Weights of a small GPT-style language model, trained from scratch on English Wikipedia.
Training: a variant of Adam for these matrices, 9581 steps.
Each number is 128 + 24 x the weight over its row's rms, rounded and kept within 0 to 255. Layers, rows and columns count from 0. Numbers have three digits each. The size before them is the row's rms in percent of the matrix's.

# layer 13 attention key, 320x320, rms 0.0355, rows 230-272, columns 256-319
101:102100120158092159118133134106175135141112151131136107121116093160149125120138099113121101126202095126109115145143130160111095165103098113149151098124093138100141118163156130102146149107127112
095:140106158156162145135089147098182122146113080146135199135098211117165118135113129105129122134118113137131146075144146114152131121104131146100162111162115154173127125135099122153083115125168121
096:165131119143124175100142104096124124140157099132119116156115142148094160172122176124119125092156147129122111134141110107124133130123129094112122137153172095133115103119145102112123081143141110
104:163137122186133119140063119129098109133143151157119134114132145108158135165096152143094197106108144125091157136140122174114143131157145156103169135114157098131128129142142140110151119106184159
103:129138122152089138084148144162108137166127145085129130108082144103113109122128121087136182127157127103070123156139113117118138113109122132122119178110138106178148119134145122144106149113151134
093:116110180125129143148105123130118122087146108142129190142136141099157143100120088083166162137128104128104098139141161123114114115114138102087102108103133134076157135146133164098166156155066149
111:137160134163115065136124111087153152135092125136148127173102120113146100168094149168122137128116139165125111144144098189114142123155155210100153132117137082132158120155111128099109134126160152
098:133117089135192182173126152155155118083124126132111156180094129127124147137106106082098151133119111132136104089120098129113108098103109133172137149175157132120113127114101102107112079159108112
108:152130121110142111135156147178151143084154115140116061127101084116140115112182111078078103113129121141144164115102123152113090077140109142109116126143145207108128129138136121121137121161108108
105:127162120151152107127136153107194131123139153125144135137130116160114072129136116123109145165098164097145132146131139202114145103121117132177105144160113135090100115147134146170129131108144130
101:155115111164119112138149082093128131113137085152107104163061090128138083118128107093112144123138092149165109128142128151131110129097144143143142115085093104130116099116144119098136099120146111
103:134141125170146144103120099154086146138138119096136134093153116128110121109114115102103116094112122128129096104137116102194115101114128139160091122149096133119117119137144140141139123127171121
098:126131132110157106150132111155159131104117127100094096123119109104140117101137109123076102120101132141143163175081133171144098150091083096128098175120158124109113147171125120143134120122115106
103:131172139132134119177132129112185145118116120138104188186106144148166137174147109184135121099104155166148107108137098128132144114151125165112099172158169139129107120141105108164087156152137146
101:114116108087121122125134133108194111127129163134115114132121179105129135173138131136214147138105097127130178116114164147125115108163122196148090120133089103150131171087123123129124173098132108
098:156125143099176143156132161144194167117111133149132133099074116141126139151116118144124136123096154113133106118125133103189122147157136126144180134107161151130128155127154113113122120118146126
102:132153161141168115090115126126151133081130105125112169157171146126122143123191148136107095161166122095164124121079157113157116066131128150127169148134132109116158156134157088099131121104126144
106:110107130102100068106126141093153151107056164148141127130139113137134135135116089151122136127091118144156127176152103164137172133183133088164113116170113131164112133080163172166105090153175149
095:099097103121087131144143145141092121125105149113081090153146107151089141108139104151173126109119099161129139135096134111167142087161144119105162139149130127091154096155113154108132084169107125
095:115114149088094156131097133119138104159132180122133139125134098139090137116117198168136092145121145099112099101077108136145113130143135116114131097140088100115119127167135106167114104141114178
109:100109103119136122149111127188075124141092123134124110145118128156073164153112154120117125119106141133123095113172152060170159130203121116121157143120133179177131086124106142098162124124109156
098:107147114090123137064115114139134104150125108117125081111129131134115143118159124122174155094147177134110138104150143153131082137109120134123159091139136151144125141165180120089174165088112100
102:173093149137143121126116091196115115127149136117104142152179132160085124090116175122124165171109112137149114103150143133165123114124083142142103166125154098123153122103107143130124112132137153
098:118145101128103146104161131093140114142139118105107088104139091130086109121148090114140111172147083127153078148114118119137121153130117103159134143053121091095124160099155143097191166123121155
099:138143117118086107055171134116119103165165106127137159171131122145171084151143130160101146109155113092108105175153139191148149154125139105120100121167114124121156124114099095078072109139139151
093:128120131119164143113135093104134125115104117141136138098130181111114068109136106095158099153089147130105158089175126161119138123143085129130135119089137159145156139149155130137148133129143121
106:162137128134114144174164120131110138098089124128135077136127068160141140108110119102131114123108095130132117147127130118123110098096153137118147132162101105129083125120066124137161115124117119
111:112104127168131114113126104134066129164143111119176110122129149129117115114069137115114101092120137163127131073157123127168136125072133175138102110137141106128143081162125118145133133136140128
105:134147153169132118116093084061154117151148119127162147129098132100133096122161183154107120131130131129125087156150109152139124106071125180097125127106114079116159146154152081131095186088180121
112:128117104158169137132109133089138153163119152129104117141088097120134114146111087117099119124116139132100138148151146102157132150093136059129114160144169093133119149135141115125115147145134178
108:166106131149131122138131125104138151113124149142139111116157102130151103151101140143063120117127153094148146128140117160147170178161106082124132119179145128080124110150118122158132075122145126
104:126127118110150112160150173132146145104128126094128198169104139079184112133110116129142121141135133133114166120110141088085128139117117140126106167125116088125100149112135097161074168124099161
104:119122137128118083118147102122105107144109124146126158114138147109156099122113088066145147135137178114144138135154123155107141153124122090141149088040143147132122133146140155094169092145165134
109:138168087128137131142158153158143125123146130116107105146143127122155110145146126132121163086134124119102118151174109205164151119095101168119139122134080149111101120143086136085126113149138099
106:148142144181112086163111132163133114154111142114125129128138128127130150132095089139119144146066131159143119128132126108122210128191156177166173161137133124132139108132181139148147140124169159
105:122131126151145145109192144080162133160073117114117106111087102151095072087109104116129109120134139130159105169118140072165110140103119095175117134142138140117116127148125113109144128162139130
106:140143115145137126126109112130158124166107086147110114071113079150095115100127125152130137120109143171162129192144137130192100136137152141066102163093134146116098150109141150132153230110141119
098:121134163129102147163124120157139100147104061137114166096138123131126106146087131135103123142123099155124163130097116132112123179105149116120130097146156153115122156156092108119128138149169146
104:112133104104158143119153131148131129118130086133112104151158137118123102154172146120173140130097151029125128127109143104182149108162146119144096137164132145098064124099140136103110117092117100
103:157199160126162182150102145126175135119154122152108168183083112120163144120137121136089108119136088143138066117127141182113107140150156093116154124128145177120149114119125099114119103146138159
105:130111134107117071139120123098123121127091151165103090120135107148087090049144087127131127090067109146130143108136158120121170142136121089114170115142120154149125131168147151139120098109099108
104:145131127132147177185090093174140145111150140153140116138136129143146158150122148138141099102096128162130095099144095137112146098138118120111133128158118106134128128137118123140142144148161144
107:148137131124151120140123102143129140124142116162134100106112107119119141150116115153123139152102120162135151160148135138078091155125152127138078104093119121110118143078129138115159143123128100
# layer 13 attention query, 320x320, rms 0.0345, rows 231-273, columns 256-319
094:149121138145084137133107122091141109134140081123124172100072127131083112157112141098141109100109089138131129097118071127127131098113126128153113104111109099147108126123112141160107141159121145
095:089140126173138112079126180129103166130114143141115119174152123166148121125112100114154164125135146140112156143162118104134141122144128144098088105133156155132138113145115144130131098156152155
100:156159135178091136132156119100094101170136144139130139137159109140160180137131109106132150123149142115100139183093138110122130114170148123107157167106143118134165084143101164125140157142101123
099:114136139138162177118171124133101144139127155163134124093130135119123113086146057133136110065156161145105131178128106111075136136101143113120115136128152104098194103160097102106110108118105181
092:133121159158128147144145132117097133079136128130108127113147095126145094133115142095061121111111142137131127142106149102147124124112199098108121156116126156118099122122151125145163154139067150
113:096118131122133092119150139132152134130153104129082139121128090135078130118099104100125130117083119106171107128145117184110124123121123167096135094111130129158118165138150140132125131114130161
094:148106090142173133159121198127148117140123154135073165112121100120116112105095101115124129185174116103142160091114103145144093130126142099136136103145142126110136169157080099137174083150160133
103:109137124116095152160143140156120134104121167150137087106102085131126145087160148085098101138115117149147147144128104139116147063123141127133111154134144137069126113153157154114137120112131113
106:155119129166081135108141181134168118143132093161138117193115121133104093088124092107098120139149089125145148156137154190164130150122151148138119139134119136110126142142132132149136181128139129
099:079172114173127117122142109131130110119095086135134124116161120128121110130113109073114149139170103161135117116143111131126144118083149110119159140124129112083111131146153119116142109152122103
096:177068155164112140120079113150113131116137121081122187122174124142105144145137157115120155140116099124181115112136116149120161145115124123119108110089113091104110104120119126119148112106148165
095:121166123151113170100110137108133110137142104120069114144130112138123153120181133118125094114120097100096152141103143123133094130112084133149105137136092085139124168119140146117103104129165137
098:115159093139117095152108170156140141142141153132062098128149190132141138153103103161139136126125180162124150101174139131091112183105117115116110122123149117129074128092138128118091091118076128
101:100119123108071112126108135139124170074088132134152095070103140102165140138168116130143114098125122142139119119126110141120111108170221141157118100164140125127137132123118105126099103113113139
096:141110151123100164122103124094144107156130113138137147112087143086149120128148058116129134160154113162109100084135128109128170161137120076092110141114114127117144145107128126157080133122125117
103:113116119102141146103120096118146097125141106094122164110127097095141160123160183161147139136134134091132108074135127129132136127138097109112109165130126139136123135103118087122114120158078156
104:099165152128060127078110148104123140174075136133143141106109117125158128161149171125143116123130143127128097148139135102112162153145103134130101109125153137173100107101123114151183072117161122
094:138121144150129130098103122117131106146152190087086152130136104096117098139109096150117121113100140158134125170154135155154109124130123120116161142091148112120122096084165087125121141153102105
095:130102106125175119121087134112125144133104145113115108101150140132164114120149118209176149145138158094162113161146140046116155152156111150110141148116100145164116140169183125123169131147129108
104:164084132096109125114095116146144149127102157114104100124082129164128102109154128100098158119122161133067090085130148091143101144147106085103179163150136102115149074103124138102105141142119149
096:157130113149123143136075101149105109105139132145100114137107149106155170136106145082167115122099133087130162152164123183174124125142143115130126125160140128104172133123094142134130140101085125
102:138091119155082110156150140145145124093113176113073186140107116116133135082113149115094168133124080169108139075116100150143146136085086122106123179136113095107106111131128124119103102162154134
096:136171115134095105113153150156149121143151165136134080126125134173103129140145114086096120152132126100121086147127171130148129109145126102147108074107152099168111139130118134134146132109129135
099:164170133116123135151143132135147091117173102079101166143148139111114118113118156110095143129163153112111138118152119156169111129159154175145125147115146136103124097155141168141084120126124140
091:106116139114122168129147099101104123157124104156134138098050144089122140162133162118097123136111124125132085083121098128133133108114139137123129141123107142143140111154102131147091155151116133
105:115097166108134130129103117152157106095070155158139098124117106132131078107149151088144132190103128123135085140111154145145142122144135096121119083147149137116112150074115124075166093092155133
111:128096134155118184109122126162121104146164151144134121131113150122081097119141087137125161087072168133182145111099125102147122107105158145099151123144117112118126137126133140119124185107164169
107:103124126166162121152134118150126122115151088155114134155119158118122160127157109113151154111135085111174121121162130184134147158118140175113135134103097117138168141124151167138102164097101143
110:132150157150141083090148128119115143162172117148123086146111160168113105123139097126151146137162159137157120108141132138119121144155134110105116102128154125160146140143117145077125149112111183
107:111135140115125127124100154141146110165158101115147175149138112129116128151127146136172105167108094113142169093124123169145155106119103157107103133161148163116114136134115158149118184153190096
103:130125088157135120130131124133135167124168127147070157142123156120128140099099154166144088136088089141146147114116123148057118143105196169144128119151165128127051167142107110083114140130101137
105:131153149157187113152159131156072125120163115108150154110131127122153159118147133120112099111151153103122140138142126124134141105092134149106143129108182092136146119140156136129115190129109148
109:161106124105112114136123147189122090066137153102101157136128084114109130082106144139139114088129138150101167123141106196136138134097097135123167111135124119086156143119070151117128131129133116
104:112156152133101123120133118112113126141075141120142127104092092122191147148092145154144129127109108133125135126150133138114118140130122119110158153131148138121098116130135089141107100161145153
104:154112102129119105061117129112137129133143142157122113164144146170110099115154117107131105125149116174127126132160131168118137146137119094126085072118129114131110154124149133112144097102149164
107:139138131107048112156143124123108131171131145178126111146093167095095126116123129099117153083100128141111104118103170137123102151161101121102110121123120098111114094127126174101092197125165122
096:114113124133174128174112113111113119133137141126189120062149091158113162114132092121140107136120138101138222146106129121135126088134129120127138142090121124113111159142148121129141113135118140
101:152115143082114147120132193177174160118131117070148100113108130122140102112183125124151131167158092138125116073149141106162124146132120123143126153188119103103090141137131141124118122158141105
107:137125092109139137147138128119155088128184119094129172120121120129128144103126123093124143159146156118167145087115106132145122104153112093147119087062125164179099135130138134163083107173160095
105:144131131134104148104147085153159115154103101131126135139132118125108116096120146128132111135084059122142058103163154163113114120118088131127144155170087132107090084119137127146125143142139117
109:138124130188098109095104133159111149123105173130092112119108126160160150145129178070134132142109169109116110099161103105141110151142120166125135148118142133111096110125146146114104139138114129
106:115168155109101084117111114121085148119140104135118133112105142147124136177112129153086106159153116152180133127111143154101098098155142102130128125088059156092098130114154119080158130123143082
100:151156129129080116125192161126111158135131119113106142125155142170152120119135105134117152168121120134103128198122136126145135143141077142154119130130153131138148150105150139128150103121103098
# layer 13 attention value, 320x320, rms 0.0684, rows 192-255, columns 256-319
099:154134131098137107113145131124127140136117149152125131132117143171086122124118126164142091088117134109144108124125123108136087121141090121109115120111112083108120120123131122115105113133142126
102:128120127113123115126144121070122185095098151139168136115132153138082164161075106125141126103136099104158114118114063149117125138107138119139153133165150111091117148107119131098145121117118146
093:121137144166119132125154105134135130115073132145133161119121183121141136140141122113120070156201147132109120139090131143134148115128164111098117082104136087123083122095130171184121131137122093
097:084093103069145128146095081122134184142142112105108142132161106112115132113131134106119138125119120095105103131156161120112133137109093150109140100120122118134092118124141126114139128137092075
097:152114147179140109105146131151113094117124151168108132155112150084111107154114119161118134107119142144189139133119151147147148131089102119142086145113159177167121092116104119191183128143144152
103:047113150150120130123131147128144092140134176163144151112151121176119124109092129122114127106137129152158098139126123136108141138120130157131137119109147046138122121143135115117133124132125200
104:100159160109144107119135129132126143123103118099120139136127149139157097138080150127121180140129136097123112126115097121131128107175147153139094139120141117181118129111139192096129140085115132
096:124133149118098102138060157124134137083131149096084117128133158105124153167127115115118125175161128141130091104131137141109086149126108130110117107153165122133110141153160129100124121148140114
103:101158150112129135119124150139114154077162143183116098101109178108169106138131119090154107128093158133124145119175130113127137125168144166155163112144113155128111126122146111100076143146135150
103:113111146167139150138139122115120154133091101162131129142138074108141146158140109122085134134107112117099131157110152098145117107155082120183089175120124154129154155142112112137116119137141117
097:102119149113123136110113100153153091130168132198113111120133172114123147142053122128134160125129106131139123129100131137137113121142119065088104178137094138108059122166139177123165111134169119
104:133143163139141113127155102112105106156142157120051092104111149129087137120123121130152104088096068063130127116129180144124116097165131138124099141116092160135145121097112127144128125104137156
096:137132083138148113118106129119138117115160076092147145135141113131159128107107144163135160094091110163123141130184143156102162124106100097096100090109161125156094106130097140091110115114117127
106:134140125182120145123113102170145130147131121082131142130111150124126110125140132102149111112154113097128103128104145126117131104121149115157121118131083136137166145105122115166119130117152075
103:110134102125116093133133147106126138118128141135141107121129116139117119132148141160140155121109099125150118117125099136134127114116118173089116125100116148124090134158109076179175133181110123
097:164094130123118136119120125075133143150146139116113159111120135155076136095148131117142099136113140164114136143101124100145173144100173134154145114122119080138094134131142134092131139143097100
099:157156168168133135149120151165126137124114090113138130138161097144124105178141122091117141132123089092120171101188135150110137102152157136149110124141141145114100120096147087148130136097156161
098:180125103146129151145130144108123137105109114142151146125100138097116166111105127147119178114151174120098100101169157143127139117157108103104131096092157075084098131134117087167149128136127150
102:135105159096101131143105130111153152125097111145081133133142131104127089152134131152114089157145113133132088121146165124123150113056162113112141150137112122114127101157125129083127099107175130
101:100156109127110126126127149123146132099144109130103165137160139186140120154124128103107103168136157134192146116116129113160119098142141103096136102131115124164151142102135130144166092126140131
099:139125108112109136125138090100126186107116101117121126133126187156090127124127131111147123165111138118132155118102106126111140169117121194163141109137129105022128157170136124108106121125152130
098:142121154102114125126138127123112178111119142116093147139109054116123143133132130139105168130171136161173126125150135125163162144130113102127134146148106114122105121128137107137094123096172106
096:117117131127114144086099123137150139133127121109129124145121122118085168123117115107127162113171071151138103136093147125146122152146082099126149105113127135112076067181125108118120127141125080
099:109139110131097146117091146146139163134090163167078128142158117153119168151160129142104124099133101100103146116121078096126112134150138143165113063116107111148169137141122135134169140147122108
100:105154131117145128127150132157132118145125086145165152130132090126114112130134130121110128134150133113181181129157158094147091156122128167134142170150125153147099132146120176148115116133185125
104:092138165124114128099131145170115152160098123117119120133146120154148161162168136087162120175156126203087119116145116117112129150154088143092093074126126134082065158158145133136146133162131185
103:140095159123138115135142123133128145137124156119159112129140173099151123124138113158078165146170133148152162132101159125124164078140135119130074116130121126129119145155146150158101141099143151
100:121136112135123142168140106177124097149092115138203121128143123103150140123120113153129113149161110058161111144117121120107093117113132098094125099143131155138123180086099166095142113116118130
095:108128140137160123140150160124138165096138129155115089125126094168103147149163106120115121149121149181139098157157174127148131149103165086085127153109072120165157096059138156069113118124155109
100:077146156108126161134173155093137138138131114128138168138135136105128128109157132162137164123186133092160162118153053119148136137119185117139142127092130118097110114112110127150151135160124182
103:149097062128111135140125158113129144090158105126154128127147114110104142116174136116148086070117156162130159115135133122115127164153102124143104124099136101105158133140091155108157148150147134
102:085141161121144139137127099126140123127139122105149101126142092155138125179158116160101112096098139112108151154140133099120132159078094163076151105125155117111157139077094177115139141164111132
101:144127084103134128107069122089127122126137151133105150143144104110132123094170117121157128161144123092131156140174093119139147142155148138101127112143159140100124130152100135156124139127129114
105:105100145127129137142118109143134079097152128165109111139118142150132154124128129127135135119156103100132128141181117150102116130129168078113066187127130124155082130119155131152113104121148145
100:130113102104143133099141194154117143162127085175110102120129121118158105108134122091155114160161094131188146130202111129154138152133124130133111130114146104103156115137161107162209131130133141
102:134130156104104137141172079071134120108154102140117132131125129136143116155132155147148126062103118145088145118133161095117126116151062166160153109135130154133092100103147079095125130102142087
107:145114117111114128128147188135141135137133117117109082124141179100159103077123133118094156129121101119095120119152108101161126083147148107123150127124097123138106096161102084125140118137161120
100:121118222179129153130150154177121080125161149136137101129143113179140100153128133133144134157153130104084110102142142133147116181149085155130123102172073120150115144099168091140139137134103140
105:121127093158133142099148149157125118116115093143087141112125088146101127133171132139140083184138131124136167120085099138133189136091099141120133121151080139137116134120149140109162131120138115
100:129142116144134118145111116123129157138122142159150120142132096161105118147161107118158109153118136067151138116071144113117130169163164172051129117113153149135193167144134092092101127137101156
095:116168122122124118141139100147125097126121140140091104121117100104120123147129123097107166099175162116133134125059175137140141181148185161121143123116129130138104105152170152153173127153137170
098:187136162124128151129118118095139086170131140140110108133138137118097139135125133146119150168113150104138121145136174075136113133151120122089196129155100179085161136126101125152122135125106150
107:095130164130131121120094111152149146129088182141136149108136150132106146133100127126126125097149130116142124103134118114121159095148099141122108094137134104141115149116141171062123108153153129
100:145134122086155117134129130101140094139134114110104100122136112120142169176181164123124076124081140145102159116161135148127180157105118122146097165132162132132116127108155142133153137081160106
104:137151158089104085166108121179131186118158112094148108140139141140129148135129125137113083094147109138093094137206150130134095139128084136138131140153117117135168097149132145151121122124129147
098:147145123157125116181158128168148161101129112151146170118144136160115129083138099122124112150093116119139135119171115159137159121118148138116122138111119134158099129108099145113072120123113139
098:095154150098112116138091094128131151134084157121167132128137074097112100146167107132110101149102114128127124140156169130125103105131102171100143144110112129140164112119126141126119143145099121
103:167152113130148112131138125119115177133129132124102148106109070135153128145110128154136141142104121114151165127119155106129138107115108133114123079130113141141133125182125114129154132102127149
106:168134104087125099141115151142128118109102131158107112132117106089089108112126124098136115153119134162165124110133142133126125099151108139113083089163145154109125151171093156154113116104145136
102:075119147090116118126109122127135145125157135138125149119165069058104107121155114150103200146148124089132081118146137101114117104121151121163165099110112156109128144161107116147130125122176150
101:106145097166137132121105122146130158111166118142104123123097158153097114134162115116164120163149151092141145117176129140157037102130131152160148156116149146143157134111114116130121118145146130
100:114116150145111117142130074138134082103083137115097172124138131131147102165147128153118103142170118165141164143119126149172120134077163106091095139117115103142157155214120105124119135079127162
097:173124092128162123147145136074126165178133103146135092141140147142116113155139109128158119151101104116129090122120104150111123149080135113143160137125139129168132118169155137111189127129109129
101:102121061087133098127115090129129142120121123101083112137116115104110102126129147169122114113112101121096096125081087108100136120117132150121129117127134137126102151106136102103162104106091102
104:136119165138121124129102118144138081132145114138105120120144148099146132164159115104112159167122124137122050138120125114106198124136115088167151095121145119146124115170117195134085143114107122
098:149119156131122132116126125126130193125101123108180122112114124148116081115130129114150091136149130164127114133107133133131124130143128125090155155119127132104129087104136096181148133090102104
098:132113107142118148125150138135136120143124100177116127131145112111119173110089127105129108091122124129134122145122100124132159156174135138170172106142131129171144168109164150186113125174100109
098:114124129107120129168130105118113153119090116148117154131132175110124137087113117120141109102158140109125119133122093124139125122126114133163153091086123102069124166126112101149147129156168136
099:078073127068081173149137130151114120160068132133160106120125145151152125096139140113132142150150133107128128135160115128140113136067140112124122100140145146132134162145135118128123151150083129
101:144097108171111115153165176137136117157084115085144154132122168167128191060134116143103136175131158127127127102103208154141122100155135127122128142121097131087133158119126160160146123050140096
102:119161085088131118140125114108120196137138116098122150127139152127137151136087126087142137148116086120176140130156142131120089147143169159136128116136131115120125075081135142142131116137124171
098:190141130150119105129116082134110139147140121140100120123121117159128128166144131144113098101176142161130129131129118141114125090095159135095138127111147123079087109150108143115091123105135112
096:125105126179112125139115139143111070139121121128134139110106086155102110133154134113112130145121150151127158123105118113117096131127151109136123097116154070096176142135133115171142146143132140
103:093149157141112126112141172115108084112154122145139170125101121134121157123163123126117160130110129150075120117106071149112134149132102127095111136109102179135110139166132121165124123133135087
# layer 13 attention output (transposed), 320x320, rms 0.0783, rows 192-255, columns 256-319
091:127169107131125113096133133087090115144146104128062173168125142124125120073125181122129168093129124114072154123117126135164128183104112108108102131118072164123151149148178154150097154179135114
098:122105134118179142102152124145109124146098129145160125131152137116079154121111101136120156115115153102137083159126143150144102113132144125116099103159116143150120109146167108150100134110091137
090:161114123119138117145111110154156134127109147143090116106162102076158152077125103155143159128140104129128134117145105144147102126102078105135124123112128125117185119142155128129111141100141154
090:106151174134132135097147152171107121127166133152144119138097126103112108118102109135173102078139126124188087101141106131139173123149138132109146167110127160112083111125100165136087096090110162
094:124131086122106170130109133131102144114088128090113093142159106121135131126129131171090107147129121150094124109106142158172107093093108097109134141096146090186144099103118096138136173118123093
102:171147121111119130117109144188142097118108154168088138113109133087123139096166156122100185158124136123120132124125133120112125155132165134124110158128101142163102115145121134154146139136127105
101:129134098103146113116146145153137081093096099114150119074083122112091151079111110120118118150098105154176148106111169122131126136105172128103156131151117132041142121152150111150148122159123124
092:144122103118132133131147114123128101131117130126102131138111137120137134143105127132103139139132106174143117123122133132104150113095145150128136130105132158095129085129109094167108107130123077
105:149134112123132120102131106159068156151124153123123139119126162149132128169148116119151105104132138100154167101090102141102121110088101095122092093108107157135093112163147144150140072124159154
096:095155110120128176137168106129165142100105125124133130110115155143133185097129114099111111105145132142148110118174159151099119137125141169139176129090130148144144170115112133108150107087118144
097:124113133117101119104179150136119141100149115134112137134138142101118178151095127113103133147144159124180104157151116118080135109141102147141168087177113127141163074206126086132120159127122131
104:127123133075093118144176121116146172132113122088117161102089129095106118120129158113119132061146092102127120119087127145150153152108165123112129103121160117143131143148136100136155130138176125
097:125164189124113095146155149100076091123125159124117170103103114145140102152130132106127151144137105150080128109094116153101147135137183131105154113147128086148122124109152116107155103127112155
102:105098120130105124140150140125183113093152128124109147139124122159131082077137144140120130107111088147154124136085126165138146111156092137121121109126135165093082119122108099116129168099096122
096:127109122162125137100105120169152115100118118182125097166132152097129131143141125114146090157143128103100154110119107131167148159110127144131099114089092139166165128136115151078109101113136130
101:125162121139136093142115082128184134120158109139147122167100109146146132082118106078127146177113133093083089085096094138170106143155100125127091106126103111118074147152139187124125097136098117
096:090113120126154142111137117122117142108114123108120125133119088120156110133097140092139135074128153134140127126127171193137156150142133105151113117153110097097128103111148126097168120113111085
101:164154121133149106133085137132152138151157177133135159176110126121113080136129127127140106142127115165117125155158088163141149118118171144108148131184141108165151110132143168088135155139104131
101:083153095171129134153149120148151134127163136152143109149130151125147142161143104140131092092116119120108105117117107106117160114150169112170110086130099088114188144130117122119167091077105115
094:127125146123117083112107141139135127129122152135145103123106153120128121141154145141090123106120143143149110213166104119106137159119153155154126121181158101109136147102136098114120096128109068
093:187115090068122092109190111160188122146110077109141134130082145157171069132128153171139172098101122142154169118131119146130116113069148117125178116118105181150103168117173153124127130152136132
094:096147139158132174148160140114173139181138147151118136103091089114129123109135155123123091118097106132147149165147135121138149147155109156126111186133142083117177188129066157127114153152126157
096:083111116122105154169124135101155144095146118131106146158097102118098112140093145173145135120140115112151104108095142131109117147173119128131132090169085102140134131164121136155116121074139101
101:127125100123108134109111130136133112114129117169155179137074096072142129138121153118152146125088079166177123162153115141146171100115100134154129104109111138145118165107097153122160103098128084
093:101131112121137096145143105076136096119114152099108117130156140102161153103122129114112115142096118086177109157177123154168124114133151123169151125141087104118130165134119133124099125133125148
097:108116091106163110119114143175071140170118128090100139121110117114177120112136152160134142179152121140148142132155125108125142112121110139125090116125056123133150113138089138127127190117099139
100:085118132132143135134144170161150115177151139172089109106144132129128143122064111110094121137124151173119097088138125162116124129161126138092124129147109140094150134119117116129128077143129113
099:132103165168139105109152113101106148165152148119140110107153124140093108116104093099119138092153105105133134151137105138104136157099126137140120102121151123172083129157121110149133091150136121
089:102126118156124159078169135165097133140189138151130156133098107094095140104137114137108127194112144115103126120128121124145148157162108151113117144136118116115114113137128097131158127143094165
096:146144113124164122150100100185183151143088135168133140133131153111141133124135118140145099121102167109126136113126151178129170189113095112150117145125126121101097176125165113135174170155140127
103:150155151137151151109136139142113084167108143102073169100146107134116105146140157154150152124153116175134165085120138118136120143122148100117133161095153126144093126115143143105168142146138097
099:105124121119133182110138137120050126171148172130136107134110175140137096145135112135126100118088136147090117058123150146160137107126110108126157105097177136161124122156154095137168105116099124
100:133129119124113187146090122116126143117175107137146121131090134103106148121094102096123100123140091132153109152171135105090139144106119121128138099162106107115133106133102170149121118111169178
103:151171137120131087113128127115154126126125165105095152091159129073151093111091139108134122141112129110158130113145101117109144116172084157102123126103114162123148130119092127127156144161121147
101:105147139136155125116112131090163160113119126115118162104151154091117130145095130094164128116139153110123102152102084130122113108136088133135124145129082091141116099123066165110118148145153131
098:148139152154121116108106131099078125154135163097128140109109127094111155116135118125133104151116152081130105157134097152076113097124114137144139146108178132162115145151127138166148130069160150
104:137148141152140120096081152073169171146115097130154143167139142149121081148142116063145123113115093117116119121115131106114116083126104120178108081159117161095181111116138077109083130186122120
092:119093125143099117140096128097039117162135147153078177123118141123172126099140122108111117167113161120109110135119145168148151120112088122118135113117110150122074130120130171084145093149126148
099:168172159104148117117102114150096154090164101148128120112103140137124130092121154118108178132122101161147152098156113104115104094121160112141148117201117146115111144127139157128184131133129100
092:121138103104100093162123130131162106149105102129154144175084161132125134142120105134149119129103142133131095119104136129156120153115139128125158133077148103132108073146161107150127104120138101
088:119101118088151126106157125120160130118128106124127113102091130129103121127166149146110108105121101087159106128131140152144130125112157104143155129112160103149134072120131095162090152111159150
093:085142161151139147168137140105089129156133134110125124151087145104112153147154164121127109113116122116157146089086126141159155151101112096124106111137128128122111136107092138116141163157109089
106:146151113099144120121131146128081148117091132134138149162091118119132099138127137118107107101124124142131123146137095110126110142089159066095119123110079130111152149145118096162173096124158121
099:120111136144131125119134130148125113141143097118168159106153136109166115154129129094134153153083133129137145107131128154153090073126098164092173126074112127118179147103124133184129122094117104
100:150114113134138200133138140108085109168133125129118120140185149124117117122122156120131139110146119100172153144107178137098135106126157176140150176081126120106084120142097079152100102149115095
097:156136161125135147137150117097145155103102120107094091098138126145165118080146111095168150105125131142111172149093098117169165159128131170123164138127106102156168090163162124075103108125108132
094:121097104121158166138110137110058104110120076123123116123117167153114112126133098137102102099100139151125151126146112083118114114140111125138137129161125179114121161132121137148126094073099114
099:100172090116154171136187116111088130155142198181140115128152104123147133136135133175159080138117122116084111113163118125113113135131149120085076122158113171154124152115146154161105100126142128
102:174106112153128139100120138065114147183133162117112127129138139159090141157163162158129154120142100134128148141139157104127103100088143124127121140123067155131179141082197112123083109124122136
105:109112085121128145175134146135122159170092111120107129141108156152119135125127127119119094083139149130125136144093149117118157163154115132123141122143123090118105099128154123144137115156084144
095:153140106097143119143175142096206144145101169116145133124151137105099098124135132133133098128088061142126119150105122103157123115076125132134129143084151123112120085122136151110117150123156117
099:115131158141104111165121135088214148147120135146093125135167131107095105112122162122121125122101162166129126097123183128190120091113081118135102096172120148141125091094136137126126111096116130
088:121116111089086136127181123151139109101142103153135145160117142114120171154114128150072138159091106117133086096105111116105149130126117132078135109132110133154100127131143108100112077143127109
100:132152127114078096116079152130112109162139109152147138128121169121109088150124144101107104127115126109119097139152136166133111097082121122090158159149174132142162114148122136164095151138094114
098:134175105158107136145117138123139132183105098105127143144140135132159122113165154153145118089147107163129102114171124126109101099151101150172149141137082161130107139087154102137117109119124123
092:181135168127114119115093138134106130137151136096127143139129138131076122106082110149109179125098108141089132099110170152138129114110104119149159174093119089152102141092090152197115135122117146
086:159151081132170142145127183130167178143114123100158109121072123132177144134146134127102122148123143096127121124142102099111140121095144126107114131170150126164123120122126111105111115111118140
101:127133122140126104134152135114148085146133133159127097111137095101092163140147136104134135114145159102152130154127104095143149104120133105117128116139133137157116168144150088080131157141141122
101:102092094151127102144141113083116099133139129162163163122142166127118138086091119147126123148171114104140134072073152130113102139145134093134137153144131164138055143130157160141139145137151150
103:114141177114134131129132153127172141158092122095112131149114152113117117152113155099119134136102141172137127174138142138155120133120176133137120116162147093130165145158138127146096112129127144
102:126105125124122158136184126144127143100134110157139138142110130106140126120119158135140121144149147099153150120120071135141121183157132161143137136114154113128098102105140145119114161167097139
094:113150171074103089131119135127168148142119095113134097126129109116136138166084119164124177138138142122118125134132141148135165167083133105125135157147159139115149146084126096127101175097056157
090:125091130158155170145139109143087107095124132085116128121184108123137130157149155144121116133156124136129095112118132145165138099155103094140134133151113169087160099098132149148136136094165134
101:152110106109122137123120086087097147156148129138131104123123142116115116095119146114113139198136143126100148130099168147162124086122130149101184122156139140124117119122130080144142136087169144